Part of a small language model's weights.
Architecture: LayerNorm before each block, untied embeddings.
Each number is 500 + 50 x the weight over its row's rms, rounded and kept within 0 to 999. Layers, rows and columns count from 0. Numbers have three digits each. The size before them is the row's rms in percent of the matrix's.

# layer 4 attention value, 128x96, rms 0.204, rows 0-127, columns 0-95
105:475501593517502545556509520507514512600549549477486517547448511444475459363572475635443540534443443487470551483372490423466559477462477544452550436387454573472575489496434540593517423478440517509502521484546508381577477484498527497501509558533478519509432444483474515475435489483465525481
086:483475517514407545577481462329489518482474499442486405377482473454468513596454541444484525517497502492468464536528473469556447564518562486536452440528513491535480540455460498487582602434557582441516582458548527537505539534461477521544554461514453516503475481415581405473523455500530588578
084:479527447454515453477516492578463456555505492538524477520487389503465529581567542533502627554601425468574573473547533474557425539502563507492501425548521468476580450532555482461563500505504546468512479546633421456514427448479488521586418486476506489515624524546498533494399522548559502503
096:596560499502493489502547475459604578627488556424420521448475534465522524468480571530491473422498602415477549535495516504503538448481517441550489446562527467479450448506561525414501521670513490483510470445548588512456463515478611483498508473551505508449485578494528505445446453447511436430
068:597593548537542554451551458456526554595420465479533442516515446441546426543497528423538441336378507478512433518544493585546525482571504489421548520475507463481528452417564469548555520441465476540545479525498498464494464481558573521559505485507518472534578510598487504459485528453562516459
087:517404453483428554493359506500479430520549555547458560561490468584529462503446569457508554525481520616490497563544513551527476543324472438466528645468408518481488501411485576552435478483493500522461459549478520489487491529520492478512544542518457517450504574450466524530517570490493502444
087:577454452431445452565420554519464419558459563462522514568525525551550594491553461461531511560542459535444548582532462531486469523502526435539488535587425578551501438422509507430452435575532466475463527479567588471514425437443563401369552472530524484532532517520521467479469535459524491494
089:465497622493396450490495497514548484486488475550510510581527448458479470497547481457534560485560496538512490509449483523559423410455409490525623607478434490473483472474525476425454557548478407478495553436574510468458523497449592380492452505436460579458527492567529433468488544489450393523
082:466512562565629561513437475538472526569530501501485521478506415489469493472535516565364515420547457591511517580493496489393458498489480517430474475558553549535551516503407371499446526552478423524534412424483492544635564526530499474472513431490509509527527484495462459558478573475513547528
083:525443439385461553473452486567421520462526405505515494482492415442554499482537524479491460488523545485434485524509517496472494488488509502514553598574532448514414511565518497573491466562478420448500587512502480583354555486575493547391463484516428403474534586535448458493562589475446504464
093:533490457387416470530462529498505538505491441442433481523507499577475408480497538518486469498438517434541505526422447508580571489519487545486483604507532528523480534504450474507500490564574389572510465438477594535497553499488518402469419551541442416439512462476485491625404535552458616479
089:572456519469495448540571514485489465535453452476445541488565548540571443545486478502539405574555520510460575526504468525542581524471399516484511509477504520455585480451576520551593589434491492569426506590375493513522551506483491474553465533447542591641558474462498560440453447505507562496
084:416539574511509534528535460489481480525471504524482500567597479527538483542498464539499551500409502497506542447522574472421447521449398483574557497438580554437541421471502529543512488437599455533525476503493521477469561528495515480486346434522435501608406400448542571583527481477465427524
087:453557476431454536489454434479490517450491457529495505376524361436422492506528527555456499471441606421540519533523568503613533620476486550502488517533431458464468569548516454449588469535451467453596443487537507489431547486560530598522437527467514552445517531517486414497522492530506495444
088:491496502523572481489546585456533487563421466482557544498439590542539515460441519568476504467408497443478599417459530456550486451531470484527446465525430618520610519604536508424465549466563502502544509529449528495463472596428466500564535440500510504627489457462440558489539450565544554489
081:416456458533486504532487455514405516460509509437429440455500565556517473588515426540516456615499435532490572531535416487528491397533508515529473606551508545450604529492520501445479535601534505593469520586495440465539490481551392509471562524461560516480510462471490572564561468609473484501
102:501553548475420490554506512511517490405409470560533545539542494489586413563495486482502458496530568523410471587565558486471499452486549449446493463466610493456397433478444514445446524510459420519474545384461449570433490533453531396420448465517524480455567540548497480470477574536467530433
095:592607531570483505541530455483482529488489432470504495496478566503427494418441496522434510473431507561506537484394414463453567468531524490525448447445585489489543426424484509601620490431538617488553427542495484521489444528433553513486601512514411474540457469476545541471557522489480541571
080:423436524497508511392535417525438490422470537460560546493494474440562548544517484472534510498581442462495597494468511552524560392599507528537501543460452424461569444508561560532494576568430525588555579518465413478401463491513522559509441397462554539549529554502431475483502496494516455479
092:574500483419563516496407557450579474593473516421434425514571527552475528460555591496436446468468522524476470413593557581477565515504489571519502462488464558507520492551468519495427543498411438436559523403431557489478507500444478489482440563603517405579507449467504463546481549489490531503
076:398555528464430566454386557496499505371538545596462488525530446497493476505542645578608504456449529456533551535446523483517527515520465543570466493468495466536514509487559572499453517508627532486487604476450484482448467482460459566494540433414520443479506466427496449522562512509456543505
086:501407523547480544510440487512486470459553398550467366505502458489491559609533541497521528511557461479550504465492488567549487453457474496486477463611476445489420445485605513477407426568478533493523508478494561527443490415512480520365406489532477410492517565526516463541544581406535507459
098:544606490492528528516548551436576439494548554456447475504496521475509512561512416525516477490569488458430484478506508500455510513521547395485479492399441515506502549467626553537529582487571445408561526458463541571478496506491530434553506407476451513577547580434486460409424384556454554507
095:495490465509434444578452580560464479476486428581514531513564444602455554494503518430505442550512487518483523588505488571565485559447423519468573493536473508544506493519441478479527440519452394564507463598516681574505494448526436436484434488512496475546567498590535484502451543447534542538
094:535497366511485482722539512507383438482534426533468416519502475527526558467585435549550551578485500518551504579463527465548445449484557540527415471551471464516492545428526504447509404544540460529519534454496568512434524518488515466509508474528528501488508525512568456422444502520526483445
079:462490523454424423605535544478420510451417476513585568506456460504590489507460441549602495413492555530525511492489604513477605553534477559495570455459493394464529543471554565423517493490504555532492476510511461546439403496474562414583492541430553565553431500537493490522457509553533505498
085:527586550462455386539554462491502472529459513547546448556543473563530476528469484387442493502460509480473464518575535535522460511599469460490471481453476559432488576467514529517462497509539430435506491472396587543501489532502537348364517441479403508521543549499576498416453453504456564508
071:507476516464538644550533464458438606475542536522502462523522503540438514536475545533541470616489454508515474425465497456573522469512534534476538460535502559520567579514488498543562571425642437442550443540582397498542621449495490518508475474512480468580477462574541583505534470546545487507
075:558529494500510550413456527528548493543530492475511450519476449437458460576462454538457587461494497510440559461434523444579415537536543419435427476423624478574428456481421481420498478425488550443502492527520439513515530604535477547495411381430556510495559534495514515518557508553462513575
087:547582616442544499470535443347554493554521505450551456552522409460440522519540495518509471482492562473493458447454450531523487513445510446481516448539450420453522558511544491479605507576451445460516453416589550547505491442391517549495527571485494577451531539519566541457546489417472535431
092:425434571562524482518446481525419552545553398551622469508592524480437467528506476524491483480499501511509546499544479412547523411593482468526465566503510515532433468562426540514462371564459357502490524491489524486458562521531506462567497497478509493443485476498433516492386583511448441438
084:414615415475464458466570480577470468466501419470465492532520486452552450437545542533581468405529423523520532531493433484515541419544506535613552430528521489431533512502592475466493469482512458548529470537493497482489532527587471469489449548446547502460508487479406439408584590552597481431
078:535497453394547451387516419485549518539510468494567434463511526471514443520560535456521464449492433470433457523524515472438564470480497631397478552498565458497590509538532476549539535471529564531409549476541481502551547472518500578446492510503505490486481522473624481562583388485588522588
094:519437565452553569467524495479532519508493505510399524414478476497425496493481500555470501547392537502436499487466498477426503543330450498464506531464486531518541486526471432550579497485517480461555464441568580443605528431478448495552562513548543484511642467528560567443477403580483467500
098:475491400479479516482557503558575513463476509543529580639554373512517500483448516456532418546450501442564566443440468434548507481487517368506521535573466493508486543484485564472493500499569481521411445470505479490576501564561542511491471507435518610471511609510573520403472522509437449524
093:425664467450498447421530455474548445441545453519478466469510559530567598497514490500587552456516549427539530461536604546543526519444478466522520503623460504526430535483558454508436485528545561540525507439560568470399517409488555433419487500483507528542475501557551474499506442463457496569
078:571567597408454365492533377478543488470466543506533492618591566578475483457535442480536573451535528462539440538472611461534572562489463501506551545440489489445440527550480431538524430533510485528494517512515523538446478546494582495534500527480466495516399441509524460486479587426538515481
090:516527443549491470546437576449529468538477456430531489610562500521484498460525459597504542564497464451460415538486512519432395537439532450415429401481562505491531504463472519456462403578508526535453416500410629481522412471441526485449512516583476474556485539533583482509498475506547576500
105:649518434516532511507494548476572560533399524358446532494461555424450525532495389443535498497475611576455459476508513550448494519568507468473531405475574430550452441498521510456489576443460559475504520519382570588492485510450557499503508511502470497501537540524540481498530402505500512504
092:575541483548578546464540536435556542560473511518468517467460604501435477533466501450485498509426426463447410515508569462538480528542476365459457469463455492525558493423455480504510599489519488437565557510430529571540513547499461556507548450458485498513468506477505621497535399552453538654
086:446579514547455498505410540507519545488495403496529471565459492554577520442447486577490538600549427503492438505489450517394540387492393502452511423470493502504539537490480478527483431579492434518425469562489540494486409506502582413427475510464542560546491436483529587452414534429466461525
084:562435474509379438530513550539465491568507515487391438457467582577463512510460590461532520579521556462535513574482415538515534445403472493498463508510523524536532619562574475504456519386498491487511556483482442564543552451505524511510425501515463484559501544427585486476550491520423603564
084:626572578442472478444452506491518451481503502444469468506464586495564486520490495571583465401506570473564501400472537563406463565454424489502582447431505578483538521521482474549569484482456509439543570492477590489454485476432564537493473458451432473597512526494515390495537460512488429545
067:527545542501527599565427504454430496412487479468452508455488546421460519458405560437515471476457509475508569489444496511478445601457570545539582513527527452497511500487444562581486560469514441588459523490536507599537500509479476594639510433456455458493531519483594474508485495554432590416
077:456519463518503520523511473493470457502523497466538446495518471470535466535491461535464524477543536491487412456445491506532517444600474494490480548466467650419569399438581464475522413479382558478589516581513504446508425511397417485607512474480480489521434396524497544525484442488504533633
079:492574539528601571559521557412469486600391489436529464521532516534555579525417451522546491493497501558435468409497455547504532529524480426524530364501543483506486531422594548472546560434504466528574475543532489567520494498495498493544491417536515499586532515460471515423415415513517559433
087:472442494490482544571519536500471483523436515525474530501573512524579524464510473402585520518469462489485534469487537559473529612369420467419488529490492598522505472477621523448458580548544497469472519551480528501434392399459600481493494464596495549463464546533597450504474478481393512504
087:613407514460487511500499523440477511519447525435432538572532508436461544470495456443404574604382500431514462520401577522550499608492435463496487492511459539532550545576528507511517483515468502508541407504565524494597453458470553428543510502512497529536511495434455549434405508515500563404
101:455640518438593481472583526423487505543455488552524476399550514449506452448473469512468459426477564477479539472487573511520570438537503507451484430514467491463547558509528417543603552377482386481536485469555420501532499575506440540559501403421485508508460494452473502508482460468513596490
103:502401499472531576543484473564495563474546420566511518423488463548429477484517490558462479538602452497404519478536505563516510613470397533417468495506433530582492525523487461569443492543480467452509571505543464531607648489561461528489443530557578472445513470479486575474473460523478500584
083:511407534523616519447565457497465483487517475429489536550412515435399506428510425480421467561444449505515455462429586379481485581529458480543451450494479586478501552510545592468574510503506546462498429477499547481540449487487496514496472586507533482404552372466417561521526464516484510501
087:458518566483538572480514517497551629533563484514539435471473484467418551573492486483469399485375488457488464422503530451608475452470494493510533462472529557494535452468488520537539553480533466379508531511428572483489614477433458501498425488423463524549501489497482524349483397481466509537
082:468505491429484356594461494529494426591489510538583532515526531516531460381453550522526467434537565489448513395413447539575533508447494515483531488460458516505481456515527529539414444615436483491490448468449549528457414496580460515464466542556430450532460505479470465467420548461457560438
092:542428508417497570447427463446524532505569610456441523469468538493497523469543570550548526539507534531454574598517600531529500475462474440503568525498489474539529534440460541470435581517417512517553479459475514443492513449435560573582504506549454544461519453482430448562407416605409520550
093:507515593531539560454487545483526440497414552517460544550473527566557531482409471384519553457455535511482502401473618553525469607442435436512556506402496407552541512480480461472550484554448525478500531469567487471500456398461474481522487479481430603496443435465481448558528473437491517416
091:504478574557506531494438549464532576461517457524505425492520543524490498464466485523449475533423455622499493589459469457358423461444587490440466445528575507540438519447433502492549495457457484494439452537520528390550484575550415505470551550552592425504528466507496522478518485395542593529
089:469461395475475486494504428490515481530524483453452490487471492522387530462563541442493554561596521468527555541556487517475483509495471588526491474422471582454446490483503516526481427652534528496414498581507481492502530507493464448497422551500485468540541424509460515619518496351524445635
093:569504552465526529566474513545584514515519554587539460510541530496470432491513545536508452467425456488432515486453430464508536463480599540480592540473557482479427447573433419512415432587508430467538456418589511475556565570590480445423465505499508423482476515603553502476469591530456477461
068:521552488489637506507463462396533462542476460504529479534548487526512476551455540383525497533473558471552495428484523498591493526518385465556426506392517547427435527471496553495516565513502560399562540507553571577472556471489524479549500546566437451561549537594603442450474474545510520484
087:476403455542447523531426495500486516382414486474474481467476511472502615530550449439566657557628495511586554545543530465534461534552578508491472541487503514494410480461477609435469530482461566491477504467427475493477482532606437495518481462443498569475442450522516463529471442514487550499
083:615551549519565453466455574501502562523469455515504413511469487480511472503478431489463423520551555519526483528420492567433527437505539483502505464628539547458510543519507390437611551445518393437463433452506478515514569545459521511533419415458528529455522458499455608469450471467429434463
079:495526490500439501473578433444517541510518537493438443498450559525463482554530624565598413481400508527428516495419498494470542431460511503492481414557468542560561524535439450473513511402571485539471450480575492507588472449471529485422544467589415491567430555479520521556630496515497473527
087:540508513578555490508566585479481473558479504495453570433497464473550491527496460545451503513571443519527521500485536468483460494488528432467477469500503503411484438546551585484481499435550467525543492523484470518478465437473519461518566401406601640527554499418460533457476340633536589478
088:465476492585430465619564466568468559524422433497542501532551439478459403520467454514516497506593432500482569446532490487454427458532490457543585574505549531535452525535486517537488470447540503507409547476548463508499604578591458434471481474396388500470485567538452577476524553526473461535
114:529538489461517521450415545517399543507542590467502535431507576419460506458549418564521526506452558527549474502440443566534447441528531514533543575555496502539516486639432436472403555491543436476473506445492431510570560454521548467477496627372494514504459561476477470480492492495441526437
118:452556517425476571442495548488546566518534483508475540488548575552528487488507527400474490534503417559557418524571510408501442499502517452495479546542465533523483535499576578481498436471516436500493480542592484406473455596468601561463535504405523539387536587440488486557580461552424467566
106:490478528574438453479503543442489441525436501397506507455537565589516456495501538456494458437573391486491510483512433505558508419430550467405564488488456517564469578472535557563499564433499601502464553552573477462484533526476557512529506445524514447577565529551512548524643485521501544612
118:519427502431536517589536511520568552538536481563495587489546529463524535555464445482456486547495512478518387374479501477492513401505565520502457468547481367534433447369521623540484533524466499513495529501423454465512441577510614525502455502537479481539554554605476527465515525485494496564
099:434505510506563540537564536382561502468535473572447451613531529493505506464464510487381470481502511461464487546505461441492550464491546490549415405475507490486584438508560563431548530496512536481653500381507538468459492430426483480586519517502580550509424468407513532471507434520496483544
122:512479521461485474465493492490461613542475415496560523517548466545542482466459493519447619404472543459525439480481469513536478583548495468467451441573479532533527466541483525479555591516533375548521526549552504479503392551404510466510497417634487498570406513417431456518517599516464489476
101:485521562489460506540557466559459513508544538531553590514502497372546465477476530533529446434448533423436473466564483561504480559546377628517496474431523500421489509475529438556482461543573478498428587435492495543577484525443485495453481515383499560530412497486521404446566522493411508495
103:489485536482419510467450565507475507505519474556487521498480488456427452458482452488460553482570573414552437479428506531471416411485424578573529509508614489484483404503453449599517454509440500537473606409489483551525545558457445490506533385476495562438503453428555496476488609487452420493
115:588412503472485499514526465445433417490506452560587529451512482471600473583509407395484508421414464585525545511564470535499458547482530470388471476452516533477496436464492505585434485478452458449563470445479514583445514582434548566478494514608458472444449523477553499527541529524487534430
114:454605443574480446538456513468515524460486511490563419507358403487502480484499628519417442400467438493565481466524447494510578515563527503523591513546471585441475499501549443568390557524462533438533527492472509470441469513579476435452442430530503485529490536508473445487489507552521418475
111:501529600582428495422531493532511470399511505506425535448475506479548484486535466471450489534451491535530513563534515421548413594504525513520635471455512440469475543495479486382535533521501423472497565624554428510449511477445473524503425570503463462523513661472480486535503556515462438548
115:557509491443391515533470533456526512458478487545549432583425430485439483468584614412512478489469524407553533489410572520545463633435499574521468522499515615515534514461500569530467464544448516503533510480410543497478549531440522542562511419506493581454472456521567458559562502499528532560
109:441552546446550454560487588452493554503569465497525366542408582515481510566447514513554556465530574548504552473517435556469506499460542494518473442454586462534456525486478519467432539390533527465415545489385410514500514556483473555594523518428539534468417497458516501609461536501546540513
109:535495527466489409522477541515405493481533503461539547459530439515429446520574550475464528497476566491591444580494503522490534520478440500530413583416533568511508471535494460568531534537521479468604406568578522540566468444402468488603522548541449401558522500488561474452519563576548411553
112:512500510456485527420517574495535554456519416417543420495480514519482460464502589508503433436453570495546528525577611529430459462527462532472488507619463495443511394435513591490463427475488486498420408565530414553474502477465551515502482594577452523392532522509463483478607506516548485503
106:479472551549488495488539502550511507452578620513487503513470545472471494527539485524651464462510362478504438494412448458619524595524527522580622566484432456542426531467537517464502519471523604547449471454513579476496550467451443517432510483497500494541553544580490501558554487439535497528
110:528531458513457506442489476696464468450480568485545475586582558456500436485469405543491545492518501426562528560438499374509493443499529468466415492467562511537453467535426536578533511431442523557559539566463455502505463461549502462490475487475578503440431546489496560432558470529465565476
108:532495503413558429525523470527565520456518430528480499486490516496488476530548468406484458463401418498570467459436482574502414555451561548454538548514475320462506569569479558556466482542512485517443476474512482466603517496437495519454443611443504463472528478464579467517553507472507433387
110:593489534495483515503478562501499488462483434508446448556497479506498527517516477544477528481595488462512427411505544420487471481515454518508506472530618539497558536524518537502514470444566544458571603448537452394444586490533485581456455426475570500469493361480515578426505638550586533453
105:455514543445505473490539481417522570478538476575453450454496479500461614528516459431541452617508430527607485533512496488449493555587480487444550509515381517489488417500471495443455483460482445549557447593505515516462437492545453573370551447438490536539533415508559521494499410428534485550
101:425531482523553524527538580532528521558455488543515549545445519556556549466489475569501457417424514412468599403547458568469519519521445514550496509544549484510464559457513441585506463353530567478553487508504391584474496502554439493571609452525527515489454498563525579410439484484505499464
122:524470522577543613511494497514423476523478483483547504470453363441565518489474524518473469466596480528479459646465494566508506560474457503507530513550418436509588494507495412474490446537506388570473418419473480594499579542547508491474510443505497474500430547575471508559522433483532605483
112:499434537516511461595517464485415470492559467497483492513442547488545575460537587405466535442443417444454551539428529596472498510573468559563547450524555501427595502539551565497441468575505584454473461492595557430432466521448506438493503546461539558495551485518483527427497474397502408502
118:485525558570501498447549473507457493547479558536484463499420540516510546537443353487494469568481360473450521523521555445563560448428482435508479522532401448554475409449499465502581496360492572522446468536539544534523422491486473444509429567484453518498436530479542491467489572480450593479
107:585575520432516373483535578565577510457525547548437513417485517548500460527470517437498590439591489556497469556459502479483542597506462414458447512497514488555509459534488464558476584529522476407477466571401549515605497518394542476535527475491410536513496437516506459468521484496434418527
109:566507466510440511407445441526586498439602482484569488499473556447484556436462470564488457559488434525490563441501522550472581475480485487525470568442481467471482570536450501574485539594418536436513525546477558617516557540450486599421485568458486502539481612487504560502550454491555402538
102:511436502535496526431526502403539514394391515492514496493460435489412601493477451576482492492452460557510461448548571489377648531471448553426519540516470483514473501480547479487452459521501446544565466453551480412476549453546543526508452511529578478433545523547449537473418505573557441565
103:432429495523487546547588561505527510474494537454483623578614518551473489432530558530589473469465531502539474489534445386456526498524453439463444505550458440542481525524501536535437454606466488563408497435589432532472482494558465515470529473498543444474397513469505444512597604487446482513
101:537501429505536394497511519396523438538475432523466548460522500549566407471437501591411539632490528450504441537578515553535604551522556413556535573518594483437472481566531445484511548501468469528546577555471505445516459507484474455514501488536463494490530508482494520556448500598597580481
100:488481622416451546467516518536537589536515528445388495523540508565533389534441467498524416504482500434499430464453569416447474390418505516545477553461491492483510482538528547411507521553469479558477463395479543496543533592499531447535546472539541522509536525550499503545588387414488529519
104:481498543519590495540541486461472594512535450541549540399473481420448450617511504509558463435461608552480534523506659463551497491561458449486504493515466424530473456505507520573515540407553498482449545490462554487548594567518438579567480516557431511546434480443497421497462464449458532488
106:524610556403546511524569472399517434534608465540555521529540439470410454470543484560420473443531471533465501413500487597509499521509516419563531494520482553461533463455505454529516576515492524507452546533559498385533439453502507527446531413562514575438514527480512468486458472514461459646
124:380520507523497419452503552528459427452526507556500469545518415496520538470497418404431498477453449484464440471433508454404526525521471475671498516472571453615480544454465558480439536504541452496429530566521532474555458537513470493485553387472511491484518541494477407547474533509459420575
102:583651586501503554560613505497558506528523538532483470444502528451546519484439573555499563489467602559512459419481549438482512504481404513492503393537452477545416557559524417468501426486472585451517505505488438531559547445560508443447593476408520537509467467473469501504488540462504448487
121:581511560484499520526466479505449452433474441512432482584578580430506502488528454569569496477468505540476559453548607524495441522552535507637481533494570420559507403504495512535454453513518477461485453419408506515482537475452531582538569462504551445540586606431529470492550470567590506528
108:493568537522510595468490467564497560603558453528446522437426466529492509532522538495478437463547517480510544452488517402530453422591519496525441511618467571564526485487545510468512518601471542459489496511552539434507431493403529541460583503491383510424584553474484478450615545494480438561
117:532519441485432513476533409614497520432578487538549531452514549550525505454535523527513487462484394526494553358453596445509481410449591459545495496589516478552520508516518513494497517435501456500521407447446444491495619519501481475459556554518513580490528513424441519380566494476442546535
108:442508482436398431494466523484529528545556542492522524624560504523521499507524549454577500548473479438479425555539544520527426484545449420495551564528485524500509578478437565485479439500385535548511576495514539557491487487523405447509518597433435526549554477416471590435516599437586542495
123:480476503419558472505461405466475545510546469503528512465562550507521573440479561489565477538516564452545469480435458488515509418529494596547558449569488398466485457507531497556589469435503422601524483535471516564580513484483527571540507528580503418555457439480512603470430420452467456375
119:543554560415598606476446533397466440560453442493523505515526494467492517436530482578489451479485485548499459527530478463496549527435625492532488533529422531512540495419498446519599544539472476443514584525522482456462434516485452484526582426514548457497551446497484464538565506435629572396
113:489526555460534490477445448465444561500528620504513433505471468516411432473483488396494513472448575474492419500500487527563449491583528515504451534518508649564449526497439547451444519494606517535469486547557469530523453433508566489435518548527492627497472405454515598511461593439539522487
116:544586566495533405523422493468504484573561551519458446489585621547569569559602483517512510511550432593491465507566476569486392571486543469427487532532529460450516499461532484526446527512468483420491529505468467456553476540556421529456458537492412402429521508377513495476484450465512494488
112:442551509421551499429463547483518497571510561436556538496539490470487524468468481556438440554478484498489447427538521490472553430530620514482458488539522624502517438401485570456523542411478477475466460494455408515558542483441507620464448469492501585535458584414394578480461550527497504448
104:497568540453534513491547456531452432517505489568522554553539442482510447393520369450557484529413456576490484524529489601477444565453568520536474565468417510522576485516491546514526475552483475504503534589501498465522437472546553486450524404606456533449475597591614501436557475501514456478
103:568465453511559472550514471456490455504514579534501534443525486544414508541475547643533564474526529549484613480431522461549564513472526435399443398570416483491512521451436404555533500507469531565465480458597492431528499416496435539539466509560555470557561510414472474488494485492589507463
111:528452412586437553448501485515460511537512447468438501553561541507538445457546564454566547441433456552453459433409493511463467462485494482604552434443489512533474582539559463355521574433599495450504401484526515490494479472499445508475515454553543592476516586521472564535561443509550534493
118:504596433414481600431505430492575449409443522478409509461435448474531547599488464514496473603555564490546467495549489518559528513470484448491470535518405474530529483473511496568509598527466486474492504459508413563459390577502494545422523476476410523538541588566468518503546520593474534505
108:506501444425492503515464544417546525481450502522432508488583460423372477504553550438586464504518501548475444493520547559578473554537509473509479531569511594462540475446607362514505465518475447462425430460450474434609473443503512563463458479488532503522469446465465486517535596413471563549
122:477520443504419591467507521542511556507487584466468520492489527546475466491519614379482423549530565427507438505558521585443440458532523553503541495486456576505520412551468539532483518447632525576474541437539444649468477518534512557501494530485509494525486549452562584562539457450479443547
116:458483431494566527506503455513493476496546589438532516493465580577510565531530494466532467507478466658568556458537412451478543427480529457444470397578487508495433544470498443490464463500526496455377490446466375485584500569573435494558465451526514557531491410508543497424504516505454449543
107:481548517526554408555486427483508470475561527478625541573407512506500468532571368577545444449451541599504538529494641484542522479544526540382480456523572495454546514520453545469526454463549600490491537455543472548481537491434516477463555535601531491501463435508478543534453527510516530453
126:550431470510576512462519503462574579525533503416496530544533493427504461493509507485531404430581440507503498417508491537512498439467392455467452474480535496438526437443603564470577542547452481510465478594398544512551445477414554572466511587531591597528440499412467469510508551531533518534
112:518474471411476486467528580542651421450519521580542459507629415485544522406515423550470511570511539500476503454434523566411540563459512508549492518454481433474562547483445478542515479511500460421552478467489490553532497450513491522474471533527478520411414458626481465517415504501559469575
101:478406549452479488471496492510456463501523495477510510393537542461493427468551401547530497535425530457494478467505525414521451523455557505506530547568526641469552580449506482515408466478474512469539580452482464529446554421575512507504426641575487447567607486432501519549515536547550527572
126:499509548555517475380508466486521473471442549527575456495601440478542496443517550507513472410473431590503424496554516592503437533502500512533537469548574467466538577559502561511540630398487526471457388562468576531564509484437462485398528577491540529551472539420487474493506509460481447555
111:539584432391470506432459454487559478514531448506556451482506550494615496529527531491461444529421468568446454532496507545457469464526524509457481512458488428620496592502446480441455558503494439514566432526583465442501419486427530492387466428621490518528598504508565477574470446517519500488
100:482463538495493481482534445469445504534483429484494518464510511543400604508556487469462489450460522554559485554480463566554516532434613566481510458557560519506436435512504582451407450509563368516472391540466498592474495495582464635526440545571454500493470468496484460451504529565457452573
107:516475429488452477476478508549453556455493524532483472517389573489546565587520485435538507487514463461483543436456486562535551452486476528610499488510650535455494510473439562386500543447512613428445481561444417516501582457495511479495515452548490538499513571606517584497508420517411462469
120:417458406489557544584521437530458552523461489446575494526495588468419531464506449503457485557460523505502566517513441577439510503525527565466449477483489606522494609488472486523494566604450429486424582510451468550477480576514426487570523472448543580480576575427509506432487496515566601501
109:502352496489564507563486502494513452452444500404502547520431444540416509507567438527602518557599543458467516532500392438523425576469529512446444539494430411430593561559469511463569540530449479524543512475561483538502520565531504454490449463454526506458468458459596515500520447513439570520
126:443482597513511461491520436507450416593437462457545483559541474516604389479422511506562454514465514449552447510436452466408553483487467434460394488489373459534495504456418409531529537488462488487461519524570482615554536450480501481531477541537567513593463538523560526519491562476556485506
112:520471487455434559539488589595445540520468559461445484446523533554491502548432464500599489449514551530450382490560385589514445527507526531499495515449605523479467485556522432443450438466592418446483537523515438483409469520557509494472473416511519403428467505535495423463511576436512482485
104:411555552538549465513481489431566471567516528561460603512491453555434524532533591616451530537579524487488477558592473477512485509487475464566410454462495518447531559428393498523522574488491436482523505522583528589500435517491445575448533580464530457484551532550563435445484501588477531566
106:520517419495635543487487497497598532441481545494500486602486514503520496429435423533384458655424550533455523395537489499479507445533492531478446479566447473551495420466491446501496534637457518485490494502527531446442528589571564525564486529503506582507473447502474522466541530528471547520